Part of a small language model's weights: 5102 steps.
Each number is 128 + 24 x the weight over its row's rms, rounded and kept within 0 to 255. Layers, rows and columns count from 0. Numbers have three digits each. The size before them is the row's rms in percent of the matrix's.

# down: layer 4 MLP down (transposed), 1536x256, rms 0.195, rows 1146-1325, columns 160-191
# up: layer 4 MLP up, 1536x256, rms 0.202, rows 1147-1326, columns 160-191
down1146 086:139126126146148142118169152101142142122101133143119151128141112130124153128130107111144101143090
up1147 108:138148121111158137121105121139127130172151176155102137124163159120137130132101129161074120082114
down1147 112:153144123096114167107134135158109152184127105178094160139142136103117089115155084175148105105141
up1148 110:102104177117115136121116159107124133061100135119091147144150133108131158140128086156150150142102
down1148 107:111096105146126072121119115141125095138149106114158104173158139124107101139096150122120080157168
up1149 104:095159109136142183137122127121138137131106112135118147150159118146116118139121110181156142123114
down1149 115:148151137130131143108132075114147113113147087115112122119112103143105156157116133123121140086114
up1150 109:145132109158119158100151138110157153159134105126133151174099096125151119090108138138168162153167
down1150 111:103109137105133104120085114107137136146147164167101121159134153090150108084132166115135123149058
up1151 104:090176086156130136142145129119105132165110098118168110110107154089106112099101105111144098153132
down1151 104:117136136118101123141146177106149127158135135119113155082119131077120136120066144110102093105134
up1152 093:115163165136126127116113160108121160109131152115108157150150112114105126152150149103091130115140
down1152 090:133115132155118099203168121171130133126144119135124112112132152147136122120106124133146116126139
up1153 091:136142114134132137133136100147090172122125124151110145106135091127088162110149109138124185097176
down1153 096:135138099132143135119132095122142125127174117159146175135117143119107107098162174130126132107118
up1154 089:066116107120123138119155150128125123123164101130085157108100146110133097080086122100146149115076
down1154 084:155140115130135129128108126135140125148098141155153080153143088144118156162128156114077132149155
up1155 090:196115133166154124144123143117129120097132110146180144126132113127103104091109119088148098136122
down1155 101:105172184128150177139137118120133084122129089106127120085090119088151093169136078153107136151159
up1156 141:126121150183176143126138130118170169111142089149139093073100143118087096095141163097134117122121
down1156 104:134155088107083113157104133138089113163108151113136166169150094145177140175105078131118147150146
up1157 077:146115110123133114100099115122147117138122134145122149126144136107135152123123115184092108136148
down1157 093:132155144162171123081134111135150134119128121167153159148170153127153144117131166141119118143128
up1158 078:084114163139134174099152126157088119121149103112079126138100121141158134136169143160162147163138
down1158 091:114134136124103141118105102155122105107151123112088164143140146089162129127150114172137135144145
up1159 093:100194090132174091117108119123099171197128116117136099100126128150108141091164107089131123144133
down1159 094:156137150158119148131109140141172140156118084126109128145106166134145145111150118125078134113139
up1160 095:107129148173169158158120124110160120163164112127093106060118134143167119100101164108169153101132
down1160 106:099118119127139159127086101113166126159114129127101150150128125157149141107099130136150142118134
up1161 113:130138132137157129100117140159097154105111161170126097115140151174125132122140140114146108140131
down1161 105:133113167107102157104106109124169120127108132083158136129155131121143148123151158093115124111110
up1162 098:147128110126133122115085088101110085127100097118079104144160129142180154148132105112172086141110
down1162 095:186122216093114106150161127132186124115111138140127137164135152127104138112142110131123128059159
up1163 088:129095126122123131118099091099113118161085130131122112115121138136119126130140123149113075135149
down1163 093:146124100150119125111131136100131131144090119096124098157088138112169141149090172077113124137071
up1164 075:083103100126168158128154138118112119108093133170124101102145092099125107154122146137144118115162
down1164 098:131113136112172100149113107100138173102114123125131124135122125116129130130097126120103145107136
up1165 107:110175140163134131112152162148124119134175153128135115126142157128103158177114111195119123124183
down1165 107:133124114087117134122137077130171110127131115151106126110130178176140107114120141140192141126098
up1166 087:160053084126155121135144137120126155155116152112099145052133099129149121118152100153142115100147
down1166 092:122086115155121141133164147152123127158104117133156114110132101148140136117153113161108137123149
up1167 093:129120166154155171136112108127063051120135127111114114115148172083114103145157113132133136140126
down1167 089:106141130113121139104161145129140120103115128135129130104101092162111154121128119139129103118091
up1168 102:135113123144103158096109123108134161096119093106121122113113142131156144139090147140147106104087
down1168 082:136129124106125112153167141149135097178139105174111101157144133121111085141151144117100115140173
up1169 087:145128115123190149135108128177125131100110132142155191096145154111158131131136157133086099166141
down1169 078:114128176093076099113117136093168118140138125106122133135131099140087118122116119133157165111145
up1170 082:153126099109153122148141154151126131135148112153137130112103145127055120119156161159092118157122
down1170 083:120119158128091139096111103121121110122135142137111097112147144133171130142131111067143103096143
up1171 074:130086135139108153113119148176131137122074141112144140087088139091081127160106166157115086129145
down1171 085:108111110149123133128104132119149120151137121145160150109077113122092140106109129133123123128113
up1172 115:122157123137084129127149163125159133108113149147141131170096114108159103101138125102125161143125
down1172 100:152121115171144114119047109113145111122134101126126107120145144148120128114100129127116084140087
up1173 075:162108148164131145147098136144139108073104162137131130122138097118087121126127138116105126128106
down1173 086:125123121120157169135094113147145143124068128112127115142110138110103114118099154144137117132144
up1174 101:090176128144119111124081115133096095139167114127096157135141134114128123139171133169102101130141
down1174 090:161100134121150143094156178125116121090121127113151119140134117151127148103124131118145126097120
up1175 112:112131089103147092148142138097114076157163162124118140122160134119140105104145109136112095126177
down1175 094:140116139134105153168155146129141156126085117142082151101056111155107152129093133101110121101110
up1176 088:154133142089120097159127130137121141109152166147135120139152140127107157105109120155109126130113
down1176 102:130147096126149161124154131121107134150166132116100120176153132092123135112130122159094149167123
up1177 120:118156125077123137111105083147124137137152153155153133179162118139150120169142145149150157136081
down1177 102:127152108148123136155127128137114158147129113145082136098131151124122139093111118139135095120143
up1178 098:132127095116144131167113101094116157101135167109073176122120174128147116144123100101153165097131
down1178 110:130135096113125139145107143137124144111101144179090134146159170119116159180098094125149156100178
up1179 104:118177170086149167110137115102133103148152108111126142140095131121120132139135130145120154115092
down1179 094:144152102155096111141145143190100155116107162127118121149142129145131146113131107122136105123155
up1180 101:108111105162119130152091130102122095124156122162146135099118138156127188140097104146098143083126
down1180 099:123100129140165165174173154161096141143126144162166115138133142126105125124132141113142162096107
up1181 117:134111094112115141087136157107186187083125150127147127133105121099124145108083129107105112176128
down1181 105:109120151128123083140137101147095102129135093115130115101132133140150113143128115108135097073107
up1182 100:129123097123149088165106167145128147140111153129141170156141133112115100109099067113103138107119
down1182 105:150118170110114131135128095123104111145135054113149119167112094111095149162161076116092129139131
up1183 087:177074128110139096142121129101118104145103093183134135109149128138101140148103113122131113165092
down1183 101:129141137137131089158163139118108087155118109154130081091140090124117155097119096138139123125122
up1184 112:092154123106122137125141110114151119116089144164118142125089129068127128130124190167121124124132
down1184 103:093101182103144093068105147115149111112133128089131147120102116088110101099103112117114107143101
up1185 098:126121125102151116140152085106074077100160114100128112143152160148094138137123106113079162165159
down1185 100:138160128131135147106113123178140117164152145102130124128144110127139110155098146094116137116095
up1186 086:094152088137157138121122123106137174098127105163173100110150116149120142117133161143090094149125
down1186 075:173122159111122115123150136148123093117094153134069133122102102132121094143146105102130182108122
up1187 096:157114148145102157107136120142189156096109087143134139115110107100113158098152110104068150126117
down1187 083:132184115095141103175119158111124104155147095109098110131122137149139113154160137129160135134156
up1188 095:126148166163098147110119129154121116112088148144146102137106123115094156124128108119116129141142
down1188 114:138120124158099135137123124129138133110121168128138126144126136148115146094140121133111127155141
up1189 087:119125120155155161131184161121127142153137145129118145129120142132117129123124145161132152113144
down1189 100:111161073156167172115183140124127143153115139106146213157101149178107152104147158147140087104150
up1190 081:100117125176128129123124149125192180092142096130127107156095146121136119088143144106127127165159
down1190 078:111140171102154182119137168139095103100117129125068111121129127134129124139147129115145166132105
up1191 101:082122124140137115114139143123111111136137142124155133112162111125150158176084144104121087123106
down1191 087:181164146137109148111129149140173138141116104140105112108107128135127110086123122151148152115150
up1192 089:140196154136107082100142130140141168082117146133147151124138113135130162090148149146112111196139
down1192 088:124148122115144096110120127112196115175120133161117101109123172101159112111139119093091158125125
up1193 092:137094128108098151119114087129172132163136147120132142094139176142152109108118136079143103137121
down1193 091:127154127141157117162150154141112139077110132146128149161164089135148144169120102156130120111143
up1194 079:130173142153138148172120122157140107128127140146109139132150123106122146120137162113167131154084
down1194 093:086144146122137183120127086152112129125132125090112154124143144102132124168115084129152066116102
up1195 111:096120119130136080113114136121142123121129121157176134176148150144155134108107130097131154127155
down1195 085:130167154125112164141148132163126135112124146121092138072073136104092119121137119158120082096110
up1196 081:148103128134118100135109108087119158123144103159128106141117072102177175089113170142137132127159
down1196 086:140119127138131097088098098104109166132078123137098106127106063112134168112087159187122151101104
up1197 104:110132118127144132141170117143136144146090158108113115147124143119116128127100082103135168130150
down1197 100:118181195141082163131102116141126126114153071132130132104153107140119149154134145084127119113121
up1198 099:125127096160142158192126117102140103152093127105150156111146147110143113135140119075145107145113
down1198 091:106145121141170155112126137161135141168129074150162141147125104131115165174105106141121121077105
up1199 105:092123110092149104122144143113135107170111162093136124103099112150126126187137108101112132148156
down1199 113:062181100133119119121175105132135146100107080147123110093150134069123121142133162146153114166115
up1200 105:100186130123135124081077110123132070141093100107126135123129109108134100151151128108163096117127
down1200 095:097110123120189124109196106147136133104124117153146100112154113142103141155108107109098167130132
up1201 085:159113124149118118121134129139128110111102114149120127078161131124109147122103125177153116138142
down1201 096:106142120136135099146131124122143141108097085132100165155166093141178140132154086139108115148150
up1202 109:121111135140099129117162136149127134095143132147101135134121101135135097122109160150150159133134
down1202 110:121150116165086114148139059132142135141149107130136134119154117134160147120109103104135112111127
up1203 107:103089146079148077098102134143080078122108125089161117150131143130113158121124115115148132144123
down1203 090:127124127147080138156098115117158129141137116124124139135124107096096104129137137127129113133133
up1204 087:176096121144160169104095162169117208120148168112107142113109164098116112117122131127149113119154
down1204 093:145093123180129134113126109152125123117178108114148120128122172109151102112114093111114113142146
up1205 099:133163123164096122148125162098108142124093103130121108157084131127123109178150150114133103161142
down1205 116:142196141143116111103185116134147154148149134143118129116164102108122124181141125094136087120152
up1206 089:166139109140090122125079189103092123113166136147136103133134106113120109150123157138108106132141
down1206 088:125120152136122137130151101118136116168146102138126131105116149085138140093102176104105110134167
up1207 102:111158136124123155117067159129126143141101144150114139133139141077107184150089129135154106141141
down1207 108:126135085137159066157120113142131139142179133159109132131140133142156146116134169185158109185151
up1208 099:133134129165138139131081160125127119086098146178143095091134087133102185129147106165115135135129
down1208 107:121132136147154119114130185148147139126100108143136122108148110128177179153102130154096186098124
up1209 096:097142168115089175165134150133131135082094135112125121089073131060111156154133139126100124148115
down1209 096:105167073112114121122137123187114142135148139128147159132103108084102126150116161148119139105118
up1210 095:113140179131167104123120108154134085135139118094152103132128103094108083172137114171109136160097
down1210 096:140160118094125133091143154126153120179143145100173148131129120147114128093081134176134144171150
up1211 103:100130166157120099116112118103095111113104151130115117208086135079104143152096107170100131134121
down1211 113:106106133141101108146103097121116116150086123130079113172113127117159123173123145159129137163141
up1212 073:125151124153132159194117138126122140156117131144087144141162148111134148121156195088143118130093
down1212 082:154129142099106128110126109128092109140108146121135162075153096117150107153103147134131116143122
up1213 118:144129174172120126144118103134129108107091177152104118097134105086134099099123102088116108132092
down1213 129:162138140159122116129140104126121147096109107147118126092151099106161118108127135123094129158123
up1214 111:109157110113160140145133131130152130132116102172108132129101112147136114117111074155121171110092
down1214 125:120133104149135148138163148109161099113152092164131170134093139146127108127150130187132113149154
up1215 104:088183135123124149133145165093132133147141077144104089106099080137105139123125138129122115117123
down1215 093:139058139132112113080112113168108136132110164109141142154152181096157169142145127156147140168105
up1216 097:129106138118117134114133103143139156129150188130105111100160151140114170115119133136146120108120
down1216 105:095114097127131143143113107116103165103123121137096081142123109123152100152151083187157110107131
up1217 127:077157120117158127154100110147141165123126134104166131115093140126070150126147139127102098086116
down1217 119:132115145109124153137123114102063124143095072122120129119109116146146106120130091163126141129101
up1218 091:080155149137142127118118138149130140107137148147120110136132080149088129195130105125115137108126
down1218 100:110101120127120137124146148187154120121152098106096162142133079124117128131128078135086191137113
up1219 087:081107111110137154126141116094150133151131116095154109088159137135154139133143115123138112166144
down1219 092:127097150160114123145105113121108135160159162157111129167130103121148094151105122094060112133115
up1220 091:141113159120122128075128079118172110089136137152106168144135116148144141124120138137106125140112
down1220 088:136152102110082110140131218138102150137117147100176120165139175125141116128099142113143177088131
up1221 082:100146106151143122116113103087116131127133081160133128188074116103101108138154127111140163131131
down1221 094:153108090148122121130138134112092173108116155115113154108130147168105114125169125129132146161085
up1222 105:142182112171144096145165152111114163144086120139131115144089160101132160090119138109171106118085
down1222 111:100161125165140144110128141145127108132170130112079122137149120093086099111113104126155138136094
up1223 088:143090125144098121129134125105104174129116126127134164164151118125089142124111119137101126167150
down1223 084:166179109080148164130117106128164127147148116124141078119110121127165103117165116116136124119077
up1224 087:198151098101125073117149159137092156128147107141115173144118142137177139133135152138116145084153
down1224 091:139122102135118156096143147112125091155096128161156123117160107139143140120124154149109110152126
up1225 099:105149106093108180093134136141096127150122099098097114124113130144126123144128129125127108158123
down1225 101:089104143097085088150170159129137112092129137126145143130153144121134141131156132116144110168142
up1226 098:139097163107088168100106135107130153108151136106117094125109154136093156155136111201129174118089
down1226 105:131063186125107164108132136126099138132145106112103154153135155130090143136151108143146178133087
up1227 089:110159140104092150125097149166131106120128115183158090103139132092157134111119109129137132099126
down1227 092:095134107118161060131144124124093119156125152096132168132121140090089130112150090110154077143155
up1228 078:112144133113133181109146112164112152133121067128149146150116106124127138155189144087062097135124
down1228 096:110134096132133178138113139121109137163130104115137167163097119116116112101184106068129161135113
up1229 099:119159118151161099123095106118139134147139151171129112131176123165129126113202158090124122139134
down1229 115:105148126170141151152062119131150113110112114143125121136138090125126123109175133152155108109111
up1230 097:153141145086115143171105176134116159122161172119069130096123097135136148148089106104119134116092
down1230 103:148121146061152127121126125119098134129139157065073109109121112145128134072138089121153155153155
up1231 095:117146119115152162116114103164117117103105120155147125102172142142184138077134117099188098141119
down1231 096:161136119140122116114138135118109083098110112147082140141138097137119156151114140091118147134099
up1232 107:141129127131151107121142179138076117112064170137168156144117123135124149136131135121129133130080
down1232 109:105119111120139125112116159127146125102114117089090122130142104152082114089123141125140109149133
up1233 102:090123112143145122147160174149093177110142146171137079091171134130082159138101132188145137111130
down1233 103:113132155060130108117146125121130114155123116127124111130111105149155117124125168133115103144120
up1234 094:131135110103118141134119134147147085103111113157091118116135126074139165154131140141116124125125
down1234 096:168069136137140101142148140088132158118147161149169110128133140136088158082110121127113166134120
up1235 117:081154157150155141097116152156111046126092131168089165100134129108104101169137149146092179116153
down1235 116:109112091154086122131151095139142133164121167090155152105107185120164154133133084117139078158106
up1236 115:149127113122108106103141126135150166150102156165119168152112151127104180104133190106136141109149
down1236 108:086150182112152140154138104174117116141139094101139108129129136142097129113147128123152112124105
up1237 096:121128152120130149164115159164168143135149159131107111104133152074119124083109116116115132105141
down1237 101:141105161102110141157138109142146152159132131115123121162151114166143155116140108112079151124127
up1238 094:093161150157147136137122144129155161123121119122114110167124131124086132135151112155136133124122
down1238 087:149146084123079118138135123152111094141110128142148073111137089149183114144093157129131175107105
up1239 092:138143122120114116125107119090097101125145127123101112106098130130156149119114149098136122101082
down1239 099:087121177085105147125132140145130109155095160137143150096131109130078080099085114120126157167129
up1240 099:112151136118107113116134137167093159098126131132068123133123120114105163138113089150161129126148
down1240 097:144157158143119167121070112076147132158131141118144182109131164123157087126115113140115131141122
up1241 106:125129168148119097138193103118122157152157124127145112138122116120114137146106085091168079111163
down1241 093:131141110085137092086122141175098144145120142124111143137154135127173177089142181159137123104126
up1242 114:148108133142109150078102168097151145094101123114159158130107155130125146125096099083143098178133
down1242 087:121167125130125112173167111157131130160177143149079129142159101142133117112144139179142168156119
up1243 109:109112149153153131137106129154145099133129111111081128133105137151163099157171123132127129119125
down1243 103:137163115096120153126137094179098137127104129139141102108130163138107127144120107126093093147106
up1244 096:130097164107131121163099148135098140146151119162113125133121147156129135153090143145147159117154
down1244 101:149137134095141114094123141140109104143156133107150134099128159105122131155146094153139138119107
up1245 084:146132126141089126080144131111172127148116149166150100130117105129101093090093159168142149137112
down1245 099:168116156126105104117149138095099163178136137136099117171082156116130109120098123104097115149103
up1246 080:141070078129134104090083081130115129111114150123135114121135081108154157087133138132146066138080
down1246 088:085108152145134091141138155087114138121116139128123133165074137157103144149131149163137126102126
up1247 110:153138117155150120116132158118115146190087137127074086131112139112130051111121114106106135132134
down1247 104:093139149145117138149122144105099151139133124130074140120112139129175110103143092126108137128130
up1248 118:154152152148147145107082159107116129109129127142150143137104145090137107109123160152148153132122
down1248 109:156108078108162151141138116103116123112112192106107129110107100173150144131146136172154159131142
up1249 095:147109120124113138101111104131154130102173159140140108153139135097112109129127131155122164160117
down1249 103:106147133122129153139088103131139128114136124098118137117121117130150069123107164102149151136166
up1250 110:141118142127149155151115138100128132124134136160077098123122129091135119120102159128148127137137
down1250 112:115136110143138121150134114112078113104102124191106139119130158129110112134074097099094129137141
up1251 111:161088104117130135121163075113106178146136133122129168171158150153160154095117112133151110128130
down1251 112:150130106108123169096105122136154138115154104117149121149110098103151139107117132113075139143098
up1252 105:120157119118139081147167123161147103147127138153126084126151107121084157078145101098098138158156
down1252 086:121082141126109145116073123084124157109118110122126175123110138111150114184115140166151109124099
up1253 111:165113148114165106107146120126135108159125076164119164109136147135132143148115127114142093122118
down1253 097:161119131172140093118130142153142151138134147073166103114125134092094169107165144129103172138166
up1254 081:174118128058125095135107115128094127082136151188099134128123159130154144145091124151123142150115
down1254 086:163123139096140104163107071151126146097186166131120132100120139127160115134134116144130150142118
up1255 099:145115160153110103128104122141139137130117136156128170149119131109138138083146125160140140108121
down1255 087:136148128103100162129153150092142110087134129078097124119110110138130066161134128105099109127162
up1256 090:117137098151089118098097119154108151129082124140110095134099137122107157142135109136123117119111
down1256 096:131093152139129100101151159139092155129136080118126106122113140152119104118145143100150119133147
up1257 107:120120120175139166096141145104136132071125102131113134132126117117098125154151093123118097122139
down1257 088:158152123105138124146129133110122129183150127140150133139139158169172120101111169140120158102107
up1258 097:111072126125185125116109090106143131133144153127157149144143146135118120111135113150101134176146
down1258 096:128099116138137127102119144155163125135135106052187097134163121129161127136123129147117138150119
up1259 102:130144110142131170118141095127145110149126130132125114124136098125137145108135161132146150076152
down1259 111:112136108136125135110112145121164115137163132169117105106105119103150139175113136110140144145149
up1260 098:127128117126115116125099141129119116162109104135121155163094185082150126115099127154074133106136
down1260 095:114110127138144171078129158139151065126115101114100093142175119136106123136096137082138120130112
up1261 128:102131123138139109090121132149081070126142127134099159122158134173116103140108162165120141106110
down1261 108:136112113128084114188133133104166157156106146145174153154121086083143170154118131105119114147160
up1262 080:124125143134138144111137109158145145107132126120119157129137114112120097201131113098121153140087
down1262 093:120095111169144132158119146107126138128172189159127146168120128145137117135155182160104155130138
up1263 078:140097159124078168121135152163136144131123137167131101079134151118139083098115126096085156144149
down1263 090:121158153092129143138103123146097113084108158152131137154155125150119155180153123142121116166127
up1264 082:138146106130179152146111103147110125097144193187116138126165134088124139125072156074142155128171
down1264 092:127090089119138098085144088142132077074116131165154150128127148134134184118080129102097120127172
up1265 077:152132109098150176110106116098109149094152150126162149128124135185144138103102124139105139140087
down1265 082:137154119069144116156151105063162125157112168133112135102124118173173146102138126119156097099126
up1266 107:045145115116130121060134100134141069128099068133088086107156158146125116176092120136151092097127
down1266 090:202093095148144123172104160130116127134151172118170150145098134059134119077144138123114132136163
up1267 104:070100120143188135141123124105138156085154148134101116127132173138132123098115132172113122097173
down1267 111:111111150048094104130109111090141117128146150142127115115121135101127074138087153099150159096108
up1268 104:161168123117130097133121177152126116121153171110128126134122110089111161168107130130129125157099
down1268 091:120078122157133107117148131134153111125141110133143113125125192168125101058093136076120123121162
up1269 128:129119132122122102146106113109128145125105088121136156139151111122177098094096125105119107112127
down1269 100:114141126133135121102122131166080118134139140145118100120096120125086160167137118162125138145124
up1270 096:128154087114128103156109105174158135130127126120100138144161136108067166114142127109138088121110
down1270 093:082108163150145126119150094146123122110145136150136129148115094153186128184138138120091164105128
up1271 093:108119129091140149096158173124115159110124144128128128104093119126140164142087106150189148137116
down1271 104:105086130086147169106125142131077157128095134135124104126113140155122137131122097091138142122110
up1272 093:127123103092139081132140146157104097131139119133130147116109095149093131130130152121135150152092
down1272 089:122107159145079134140176097100134108108122096123104126131149094103200150066105112137135127134119
up1273 075:139118156075106146152106124157142138119126138167123107151126148108121120103112097115133073134064
down1273 084:110153155143145159145144141129114114103128190148149122117146130139124138104132083130128128172114
up1274 103:139116166120085141150158145122140126117107142153100132148123088145109106118159099144094189124103
down1274 093:113123149100112133130129153134102139137113084109178148142124179086156156095116149109187134119157
up1275 106:133145147144135089116099157133110138136106205099159107115117141136163120174120138139126156080149
down1275 105:113120116192158185111165148144131120131129156124117113097108133118110128069130087127123119127108
up1276 084:112128140143164123146109124132086065075137166149089105138131138125155145161101113136145116151158
down1276 095:117098188128111128115120151087101121124120135105098135175133111077114109129103131098169131151154
up1277 110:125140131097094177116135132089115145120112113122109094126119126096119110111162118136115162108132
down1277 120:179134071141130146146145133123116134134104133124160118137155157126116146104121174125130141155146
up1278 090:139108127116165123141146083163157100168072143108095092131147116146157091137122124141140110098136
down1278 090:157112172137092123114152081153126164098146116125168170173108125133132148133127136083111128164132
up1279 092:124180134127164131122136147135084128133119126158162098122131131144122107093118107121131147142103
down1279 094:163110130129119117099169168151104168082136141163112098120108133129142097153138168172109149100187
up1280 087:131122093086090110159130143169132182149115102110140123146096124096118089135112141116130121124088
down1280 098:176112106107094108148101140166165138130129121112128128115117102108135085152139139117136089142130
up1281 094:115107113159138097122109151133119162143110129131137123168127133173167066128172135107144174076140
down1281 108:141168107137122125152128119136140158128101118130134124113168142109152110115157174161149177132153
up1282 114:123140140159149099088138127179115161145133168117147091144112100145118134108162145148108170160157
down1282 101:178154126138145132141123156102130128169105132120124124128126139115094147149119112108143146112154
up1283 134:180119106147103149105103111103109143132157095126092143178114111167143155131094122106103098139138
down1283 127:135158115135098146092133126131148123104146116133143109184085152132143117166100086141113087147079
up1284 100:160164119135125087117129141173103128118156158157145103087124131123127093147160108109150114132127
down1284 119:093132133159119071102134153146110095118165149154145159144123159087090088144149074149155161117147
up1285 084:118118134111118118127137130142131141149084149146160120099149132115151144116131112083155125145135
down1285 085:086152108096154132079125122102201163149124143140147133145114130127083113139113113149089130139136
up1286 108:175105136086101129104159125123162081137118138154146137108109104101083131120107169125183091143096
down1286 092:106181120128111140157114163154093142145121099123135136164144137134138141109148145153089114115154
up1287 083:136125118171138126107150099126132157157147133128154093155123117106136146142124084167110098152146
down1287 085:109145135085143121129104176136125148123131155152161184102139110159142104107182126102131100077093
up1288 101:112119128160107132102171124111182138114089097127084105130130163049107164108090102105152134135140
down1288 113:120134131155120127159171115113124137134102103138094096100112125159098163133104100151150159165127
up1289 090:132132138202134149138122141160136159151140110103105117112114138132139094146127135144134142105182
down1289 091:108115132129156133121127154131136092175146107116123100123152141110139177113149125072170170100113
up1290 098:159130168153149143143080135129107111108082109162129120126161164101076109120098129078140140175156
down1290 114:148101138149137178120086128112122133108107096169110155102142117123128123114127138088136127139171
up1291 096:115139143101151119161125134133114115131195130129155134109127108151157156151148168157076149129118
down1291 088:154121102189142120118104124125142128130081122138106145139121124149139101140139106102176117109161
up1292 093:099146101143134099158107144127118083113118125169150082119155125115118147139101165123117173144137
down1292 094:120096109082069146111089124112142118134095140135128116075142113097159116105124113112181186118090
up1293 083:156112113122119126145107117108104110128167108165118161087132141159192094073116131132137161113135
down1293 089:144134115149149129106109079107127089135091138112147159144114087135116110147132144073129079106111
up1294 111:140140125144083111160129134133132175159107109114134120148144100152129127135129124104144140194157
down1294 096:105129134140179118069119139119142129096162131150145119094123145129144123132160119123102119049114
up1295 097:150096118134130073161100132139135120104125197107147143121134132131115150126147104171134100129176
down1295 105:106139095159104109153144102139128140115130128127127181180127114119159182124102149102099150135117
up1296 099:129073121127110120113088114113115088152094124146082133124112157113140130166130157139094079134107
down1296 100:094136161158113093145117174132149118090129156119148104118116096101093106104089150107186127132169
up1297 121:137096135109143138089151054133157116134124154117178125098142145074101161126129121116160143117142
down1297 114:125123133088122112151139140080140137128112131114137131136161117074119125101136146137125161098129
up1298 109:155142110128167144106114086132108128113129158128104182101114126140153143098139103129123156122125
down1298 111:160124144141146146128101156137130127113145157143098137134118080101084088078134085081133150139101
up1299 131:129094115134163138100168109161135194161142124125116146165112140148144101137125104127148151137159
down1299 131:122082156153109161125146193172140115152142144143102114131157145155140109148054123095156090120141
up1300 101:129134105119140118160144133144126148158129124164087123088173135079102155074101124140144121129120
down1300 099:163148156145124162120129122109154124083102152133145136091137103146137099099124141153137180109109
up1301 125:118128147120122183121087159149131151118151130110144132079095137171124162110101153135149124096123
down1301 110:169118122116082122113126118140118125155127147140135123168130100113148086148177136163128125144133
up1302 113:086106117113061117132087125133112158120090197111143176152118133089150134162120148129149080176144
down1302 125:109184149094105117109122120108144141151115120129174173131144132134098147144127161133123116175105
up1303 114:133102116150096159140138141130111128132118084135109127066114092130091128138172153107127120116138
down1303 113:157138113131144146119096099138120110129088060139160121106110143097088125136189110131085100136125
up1304 073:110155135131128222137145122167159131108119168114115155106122135128157133112142137121161080142123
down1304 084:100143126111122160109093094131116088130082124134141121160127100147102112132126172109133123102143
up1305 090:136171081096130145137127157128115068111141132176135109098131124129158108126136155114107113122115
down1305 108:150155075112136162083139138136103097124129138108141116098124123125170121116112134136115148131130
up1306 101:157126112136141111088124119145120129108143153147156113108148061130101086171160117129146117145159
down1306 102:128134162128125110115087116156113093108111094116101126086072143130126121170111126172130102136093
up1307 111:193136119151092157124145135141115111152141129139111129154118134129108157113126175141100097101134
down1307 111:131096174129114144138109123102129147143134087149060128088117153144115109115124129143142078111120
up1308 129:139105129127092125117121154132131173127115132121113098101120116122088111142166111073121177113123
down1308 124:132125165116137142131161143137104157124127112135120138143122136139131117084124137133154113122137
up1309 095:123092142126185168104118111113109130125128119161139108061122124191122113131134117113158140110160
down1309 102:142169094113125101086151120076112101152135147126117138120077149141129132109115085113115106136157
up1310 102:152143123157122167123119139165135152105118115116147124116117132136117136111127094118104103150148
down1310 105:166131091142149131168119148119138122132120171197167097170113121116162132125141121092113155163151
up1311 098:101100103128170118143143136113136101147116126154122162126171176106148121080118133113140156144116
down1311 090:175167159125142133133142155112148127119131114117147122120103108140142121157108092166141139096143
up1312 093:095132135179099148107092170142163163161109137120095127095117086128134112125150151154154152112087
down1312 091:120119106187118143120155170105137158122099158101094145129093122165091082097158113105131146085128
up1313 113:163113111135130151145194107104139093115116090102153152139117142079144125130107120102078118161134
down1313 100:122091161119151143141078140137149139161146119176115122081123115143128125137131131133114156116114
up1314 104:106160132115136142150113089120135124131140132126138103094098161188167114124156105134136163127132
down1314 096:114140134119109170111106194148104108093118158110096196141118087183153117178130097136143139050103
up1315 084:096122163116119148102098141121077111083119154110093111091173108096136111151124107154151138089103
down1315 093:135141175103129103119165072124112115151078127108146123133111107175098112145153124150123161129068
up1316 085:129045111105126137127089086116132140149112095118144127123106127119172123087140131127119107138120
down1316 094:119125139128146102105108139164159160154146119157124121137081129136126164136113137190073145105068
up1317 100:106127144148185143135134150098132144125131123101113094128105128145145145082119099126118147103130
down1317 081:148138114119046139107129098145125108130108126145126157129135151121129118176147145127115104151138
up1318 118:143107142120161154141111127124164132161119136120112128163145084115173162142113139135135111189109
down1318 106:123114125128118129108141136180105108081103100113136119134128155095110095120082103125122067084112
up1319 094:139162091163072168121168137179115076118124137124140109114120139109135110151151142164097147113124
down1319 105:140128106132140120148105106097132140150140125165115115152137155110130127122145101151085118181150
up1320 096:104120114118123096109109118122131110096104163153142152119126131123149123145149111123164071114163
down1320 093:121128102140084125135140164145146129126094114115125126123144109154136130088142074117136092157070
up1321 085:117137078103137156120147162147131100096133172160084096140136178106158178072114127159141140150145
down1321 092:147131136156134141126121120090136143110119129148139125095127156119165139115133143110132084149158
up1322 091:112138154109125134114113111119136122128114155116138112120102139141080163122138146155121156098096
down1322 104:097145140107156090119112145121112110132147121132137098098113123099112153105117125155113135094117
up1323 109:112083085140087131104149166128147125098153135115132151100142161138158130127089152135146132102151
down1323 105:149126114118170132137111122092122123128151152102106114149173141109080132100142106105114131150105
up1324 088:103123142170153158109142215139137092127088138107159136102124144128138109108123070131090111106109
down1324 088:096121151102104153162123125092157146157113082130140147200126111114132155096120137132168135127161
up1325 079:128134121089110112140132135095141113105137144156098086151116116095144143102154149134097142113149
down1325 082:114124151171158176129186137164096142186126082158126131128110151139124155123087109134110145129118
up1326 114:087148092102155136174149087173138158104125148133086129114097133144102130125159145164116157100130